{
  "head_dim": 64,
  "norm_place": "pre",
  "positions": "rope",
  "bias": "none",
  "init_std_qkv": 0.0235,
  "init_std_o": 0.0,
  "weight_decay": 0.13,
  "lr_head": 0.0144
}
Each number is 200 + 20 x the weight over its row's rms, rounded and kept within 0 to 999. Layers, rows and columns count from 0. The size before them is the row's rms in percent of the matrix's.

# q: layer 16 attention query, 384x384, rms 0.0432, rows 381-383, columns 144-191
# k: layer 16 attention key, 384x384, rms 0.0423, rows 381-383, columns 144-191
# v: layer 16 attention value, 384x384, rms 0.0423, rows 320-348, columns 144-191
# o: layer 16 attention output (transposed), 384x384, rms 0.0405, rows 320-348, columns 144-191
q381,085,168,211,175,206,166,194,219,217,216,216,181,206,205,195,228,215,176,146,195,209,206,210,225,224,204,224,220,169,228,220,170,241,243,183,206,216,248,198,245,208,179,208,186,209,212,227,228,211
k381,088,234,179,240,199,215,197,181,207,227,177,196,178,200,185,202,215,167,210,216,142,165,222,179,186,194,155,209,175,226,193,164,213,178,218,219,177,203,207,199,226,196,207,208,217,192,218,166,202
q382,088,161,211,177,183,189,183,217,209,222,210,192,193,200,187,217,204,178,167,183,231,220,195,219,202,208,230,224,158,217,210,166,240,220,217,202,224,241,212,240,175,188,198,181,217,208,200,221,245
k382,094,234,187,250,195,214,191,196,196,216,192,205,175,203,197,190,200,184,208,227,167,170,209,175,193,193,158,209,173,225,177,167,214,176,217,199,188,208,201,197,194,199,215,208,222,194,221,173,209
q383,088,168,205,167,181,173,187,223,220,219,228,185,211,202,204,219,213,188,165,184,217,209,208,233,220,216,227,227,166,208,224,163,238,236,201,200,228,252,190,245,200,163,214,182,197,221,208,224,240
k383,092,237,181,247,202,214,196,183,210,208,174,204,175,212,192,189,204,186,207,221,154,158,223,167,199,194,160,203,182,222,178,172,213,188,225,214,186,202,201,185,214,205,206,203,217,197,216,181,207
v320,104,225,210,151,209,243,189,198,182,209,193,181,164,193,203,183,195,208,227,195,164,212,209,198,218,193,172,181,210,165,193,193,208,235,205,180,199,198,172,205,215,162,178,210,179,189,216,189,220
o320,109,203,204,188,191,206,205,217,192,215,182,232,219,192,181,171,213,172,208,237,210,200,204,208,203,202,184,193,214,163,201,224,173,208,200,175,204,222,140,164,248,183,222,175,208,214,201,175,158
v321,099,220,191,195,198,193,231,180,194,214,182,178,212,168,202,233,209,201,216,184,168,179,168,198,235,155,207,169,215,219,197,186,176,234,204,220,164,215,178,193,180,193,231,181,198,203,221,219,214
o321,104,188,173,195,164,179,219,190,185,230,208,227,194,204,191,183,200,210,200,202,170,210,177,204,171,205,226,182,198,211,189,237,188,192,180,228,170,182,189,187,180,166,215,158,212,209,181,205,210
v322,101,204,184,209,163,183,180,198,178,211,204,197,209,198,221,230,234,216,199,213,172,229,219,202,208,235,199,186,188,232,201,222,199,175,196,215,151,204,212,198,191,245,175,185,215,166,221,208,207
o322,111,236,199,204,180,216,201,220,236,185,240,215,205,208,203,190,220,212,215,224,168,185,200,164,190,188,192,215,205,205,180,201,261,183,208,207,199,202,173,185,167,183,197,203,182,189,180,197,222
v323,102,249,212,198,241,209,189,208,213,185,190,203,184,203,201,167,208,195,199,250,167,218,212,190,228,180,169,153,188,202,171,233,199,183,187,180,223,188,187,196,204,199,208,206,176,158,192,202,204
o323,108,178,195,220,216,235,176,218,226,181,195,200,224,193,203,183,212,164,229,203,206,210,194,156,181,200,140,208,208,154,209,205,235,207,210,197,200,212,217,210,216,174,219,181,179,187,162,196,155
v324,094,172,183,214,182,185,191,229,175,199,227,221,205,185,189,184,173,184,192,187,220,204,245,189,204,201,231,192,198,173,227,201,160,209,188,243,228,218,204,169,230,203,190,172,195,197,176,225,213
o324,100,168,196,241,232,186,178,196,222,195,182,208,154,197,195,174,153,194,198,190,206,210,218,188,202,182,211,234,204,191,186,225,194,210,207,219,178,204,205,181,230,200,198,234,181,231,221,193,216
v325,101,219,191,222,201,172,189,206,202,203,232,209,188,216,209,210,168,176,193,227,181,205,222,190,184,217,194,228,202,202,221,220,226,217,191,216,178,162,239,163,222,204,162,197,189,180,183,193,205
o325,090,191,189,218,165,204,175,179,234,190,195,178,206,181,177,198,189,162,171,201,216,217,238,187,214,224,187,222,203,183,200,178,212,201,213,194,210,207,185,184,222,232,222,253,212,198,229,210,211
v326,107,231,215,203,198,201,158,203,204,217,205,228,163,210,201,225,194,207,200,207,175,209,221,240,198,211,151,204,183,202,215,213,199,240,196,190,241,235,211,197,205,184,188,233,220,187,180,214,193
o326,111,196,190,195,209,192,216,219,205,182,215,204,202,173,173,199,196,211,192,234,195,192,228,211,210,234,194,194,199,194,185,179,174,224,218,193,215,194,196,210,189,218,211,237,175,182,178,206,201
v327,096,195,197,225,161,256,224,218,222,223,212,219,252,201,169,214,213,198,191,192,254,187,185,245,205,184,239,204,228,163,173,208,224,179,205,216,127,191,205,199,211,179,221,187,226,184,210,222,229
o327,100,175,247,193,212,196,205,213,172,174,182,201,192,201,234,179,178,228,206,174,232,174,177,209,211,171,220,214,175,219,201,188,205,208,186,202,185,208,204,215,209,195,203,192,188,231,219,210,159
v328,103,218,190,178,190,189,186,195,217,224,191,205,179,192,174,217,200,209,196,219,203,231,208,195,213,231,195,188,196,190,205,187,199,206,165,183,181,172,185,203,211,172,162,165,163,180,211,244,215
o328,102,184,225,187,178,205,195,181,196,233,210,227,211,166,211,185,198,203,183,225,209,217,209,198,208,209,190,197,198,171,178,221,207,183,270,217,189,241,177,187,231,182,211,185,219,212,212,224,190
v329,103,164,198,228,205,202,164,196,195,212,213,184,192,179,200,142,182,192,185,228,156,196,208,152,168,171,214,228,183,205,183,191,209,138,198,196,226,194,212,203,192,200,194,198,214,186,199,179,161
o329,106,188,206,220,250,205,183,202,209,194,191,178,199,209,213,225,145,204,211,196,203,174,150,201,191,176,192,194,209,175,214,193,192,207,191,200,192,197,228,199,193,199,224,186,187,191,182,206,230
v330,098,253,211,196,209,186,218,216,204,160,208,194,222,207,208,211,192,189,202,208,240,218,209,222,261,214,202,171,193,214,183,196,203,204,214,196,155,203,211,214,192,177,244,188,189,200,193,178,172
o330,101,190,167,203,169,222,177,176,237,209,226,171,223,225,217,184,220,182,192,198,232,220,205,177,203,219,207,191,199,195,201,169,210,188,213,202,199,195,229,198,206,192,193,235,189,185,169,214,188
v331,098,230,221,234,203,192,183,194,200,205,223,229,186,181,210,201,154,176,192,205,185,229,225,206,201,174,180,213,197,212,246,191,208,200,222,236,202,216,234,185,196,206,211,212,234,200,202,185,186
o331,096,182,190,231,197,195,168,213,211,175,200,176,187,190,180,194,199,183,186,199,194,226,236,175,196,198,214,220,184,222,210,163,176,224,175,204,200,164,196,204,218,209,214,245,177,176,194,196,185
v332,100,191,211,198,217,204,195,181,187,162,182,208,188,196,236,217,197,202,204,180,187,177,187,201,160,231,199,216,177,206,181,150,180,233,223,163,193,213,200,230,188,213,231,239,178,240,197,190,187
o332,103,260,181,174,179,211,210,192,199,220,196,188,201,208,189,256,251,211,171,212,197,183,174,214,212,231,200,175,169,196,209,168,198,207,183,195,205,189,214,229,164,223,191,201,215,151,206,209,209
v333,093,184,164,200,172,196,169,252,207,238,187,183,197,196,221,190,190,198,207,224,193,206,200,209,205,194,147,219,199,195,200,201,248,202,189,242,246,252,186,199,208,203,171,207,205,206,221,201,180
o333,100,188,213,211,229,155,194,224,155,180,206,220,193,220,199,178,213,219,207,183,178,187,192,196,206,198,243,241,231,222,163,227,199,225,173,226,186,213,216,171,184,180,212,156,191,179,202,164,210
v334,097,213,203,166,192,212,206,210,228,166,190,204,203,201,220,181,201,221,204,183,179,206,198,221,190,213,181,186,232,200,185,191,219,204,193,178,170,164,178,220,219,152,182,186,209,215,241,199,187
o334,100,204,219,184,188,196,210,201,187,226,200,209,228,205,229,203,208,190,162,247,225,246,214,194,223,217,198,178,174,190,207,167,198,188,183,189,200,205,185,195,228,222,206,180,215,214,218,165,155
v335,094,167,221,167,205,208,187,199,205,222,172,150,179,211,221,172,215,214,199,236,188,185,169,226,258,160,194,207,167,205,203,202,183,192,196,172,204,203,169,191,189,178,206,215,187,191,221,208,179
o335,096,207,203,198,230,205,196,203,200,203,200,212,185,210,210,215,204,201,194,201,179,190,160,188,189,214,200,210,209,198,194,207,166,224,198,186,197,243,167,200,184,166,229,156,209,185,182,202,187
v336,091,221,216,226,195,202,213,212,200,191,190,209,215,176,175,213,194,188,179,246,220,201,220,205,234,213,233,199,203,223,215,207,196,173,228,218,200,204,218,175,231,197,221,174,217,180,212,226,166
o336,099,186,219,225,209,201,181,158,245,173,190,204,179,205,228,198,160,200,194,207,233,241,195,192,200,224,175,224,173,221,211,162,215,220,206,190,205,168,223,193,206,202,193,230,194,229,180,219,215
v337,103,180,201,203,174,210,218,216,214,180,180,178,240,178,168,198,200,198,210,168,245,180,211,199,223,209,229,210,229,160,176,197,203,192,218,185,191,167,205,234,189,205,238,191,170,220,222,203,202
o337,092,235,196,188,236,197,207,185,194,184,191,208,199,211,232,217,175,219,225,183,228,185,187,237,211,187,212,190,191,186,177,180,199,173,200,182,218,218,237,199,222,197,189,185,222,223,191,207,204
v338,093,206,197,204,209,176,174,200,222,171,177,179,213,210,168,171,209,186,195,236,187,188,231,148,219,208,196,176,171,202,193,240,211,169,208,193,238,210,244,200,198,261,190,205,181,161,187,204,175
o338,100,220,191,209,247,213,194,181,237,176,206,196,204,195,205,194,174,206,225,192,176,200,166,190,176,206,180,209,208,182,190,201,228,219,212,197,215,221,228,185,191,205,192,183,162,195,175,200,229
v339,096,208,210,203,189,183,197,217,211,191,204,194,202,195,198,213,188,209,208,197,241,218,207,202,201,258,174,210,201,189,176,202,207,188,199,155,186,190,202,232,184,218,187,215,191,210,219,190,203
o339,107,226,213,167,223,192,213,207,183,169,200,191,221,228,239,208,216,216,198,204,232,176,195,191,221,232,213,203,198,193,156,177,219,171,222,176,230,224,234,211,224,194,166,196,211,183,195,223,208
v340,096,159,188,196,221,172,196,198,184,199,177,160,209,198,204,179,193,202,214,199,205,202,177,167,189,209,195,183,157,230,190,193,231,200,169,182,235,206,214,223,172,225,164,229,204,202,216,205,187
o340,100,238,197,200,219,217,195,204,196,195,185,200,219,207,157,254,219,222,242,200,158,162,167,190,174,203,211,188,200,211,198,245,210,203,178,198,202,212,200,182,172,196,189,169,195,177,168,201,219
v341,100,196,207,223,175,195,184,228,214,220,192,199,244,197,185,203,168,181,212,161,240,202,208,184,172,196,201,183,199,182,196,210,218,229,202,200,180,199,209,230,179,200,189,229,240,205,213,213,200
o341,107,221,222,203,192,194,198,229,177,177,181,212,199,202,233,189,200,228,226,203,197,171,179,187,229,180,243,186,176,195,172,196,231,153,165,182,189,175,235,177,206,204,186,193,186,244,163,185,191
v342,096,210,191,200,217,186,175,219,193,190,185,203,194,197,212,173,190,219,203,213,180,204,182,184,220,207,193,213,178,214,176,213,222,198,206,176,240,227,177,193,178,199,156,228,164,162,196,207,178
o342,094,227,208,212,236,187,207,183,170,165,200,207,217,202,222,234,212,196,200,214,207,205,155,197,200,223,201,185,172,215,225,182,208,193,179,207,203,218,234,194,165,219,185,156,193,191,179,207,199
v343,102,212,195,194,185,208,178,209,210,195,207,165,172,205,189,204,234,167,178,196,180,206,216,180,201,197,198,232,187,202,187,195,197,175,238,182,237,173,215,181,195,212,213,192,209,170,189,189,212
o343,107,205,204,199,188,159,188,207,216,186,188,196,196,178,187,173,166,175,188,173,203,200,190,220,232,188,204,180,230,191,224,205,155,232,201,178,209,175,191,211,213,221,208,198,206,216,179,212,224
v344,103,185,182,176,221,190,188,182,190,191,184,168,175,215,199,169,194,212,232,166,197,205,219,196,220,175,188,158,164,221,202,168,184,235,157,196,220,207,187,176,200,182,187,223,219,224,177,203,196
o344,100,168,163,208,192,214,182,209,184,233,193,208,205,180,160,202,240,176,217,208,175,214,205,191,188,220,187,186,202,197,213,251,144,181,214,246,195,208,150,187,206,173,232,196,211,173,201,189,222
v345,098,196,167,214,220,184,211,180,191,200,169,192,216,175,176,192,202,208,196,221,217,158,182,172,194,174,201,184,195,243,210,231,207,184,183,215,216,169,164,229,204,227,231,182,213,206,195,219,195
o345,102,157,165,204,220,195,199,152,189,235,191,201,201,189,186,210,201,219,203,189,188,211,177,205,151,178,173,189,211,181,202,224,192,199,207,208,184,208,187,231,214,170,228,177,194,198,185,243,229
v346,106,206,265,215,173,240,216,231,230,238,189,215,206,166,187,192,187,213,172,211,234,211,175,209,181,185,151,216,191,168,174,206,201,183,236,191,198,179,191,207,176,154,218,231,180,181,201,182,193
o346,100,207,218,203,180,190,239,189,159,187,203,196,189,191,227,199,164,173,168,205,236,201,169,221,234,201,214,176,217,166,235,175,182,204,187,184,215,182,221,228,232,227,207,181,199,239,175,211,163
v347,100,206,174,207,216,205,241,184,209,188,174,198,218,192,184,206,179,238,193,204,246,190,196,203,218,205,229,169,202,220,177,192,172,192,193,168,202,230,184,237,209,174,198,227,168,213,216,214,209
o347,103,198,215,192,224,216,204,186,192,192,176,199,219,234,229,238,197,206,211,233,192,202,192,197,214,230,181,193,161,224,190,217,193,182,210,208,172,200,191,224,185,185,189,187,222,192,213,183,190
v348,095,177,183,196,192,161,179,186,204,193,184,169,184,211,198,179,202,216,217,200,174,190,167,171,235,217,193,208,193,222,181,173,217,191,177,169,241,202,214,189,189,212,166,205,185,210,181,197,211
o348,095,219,206,188,229,194,195,195,209,212,203,199,205,215,182,239,217,194,214,197,185,175,189,184,193,222,234,191,212,196,179,239,191,194,201,237,181,197,208,179,193,195,187,174,228,178,212,190,225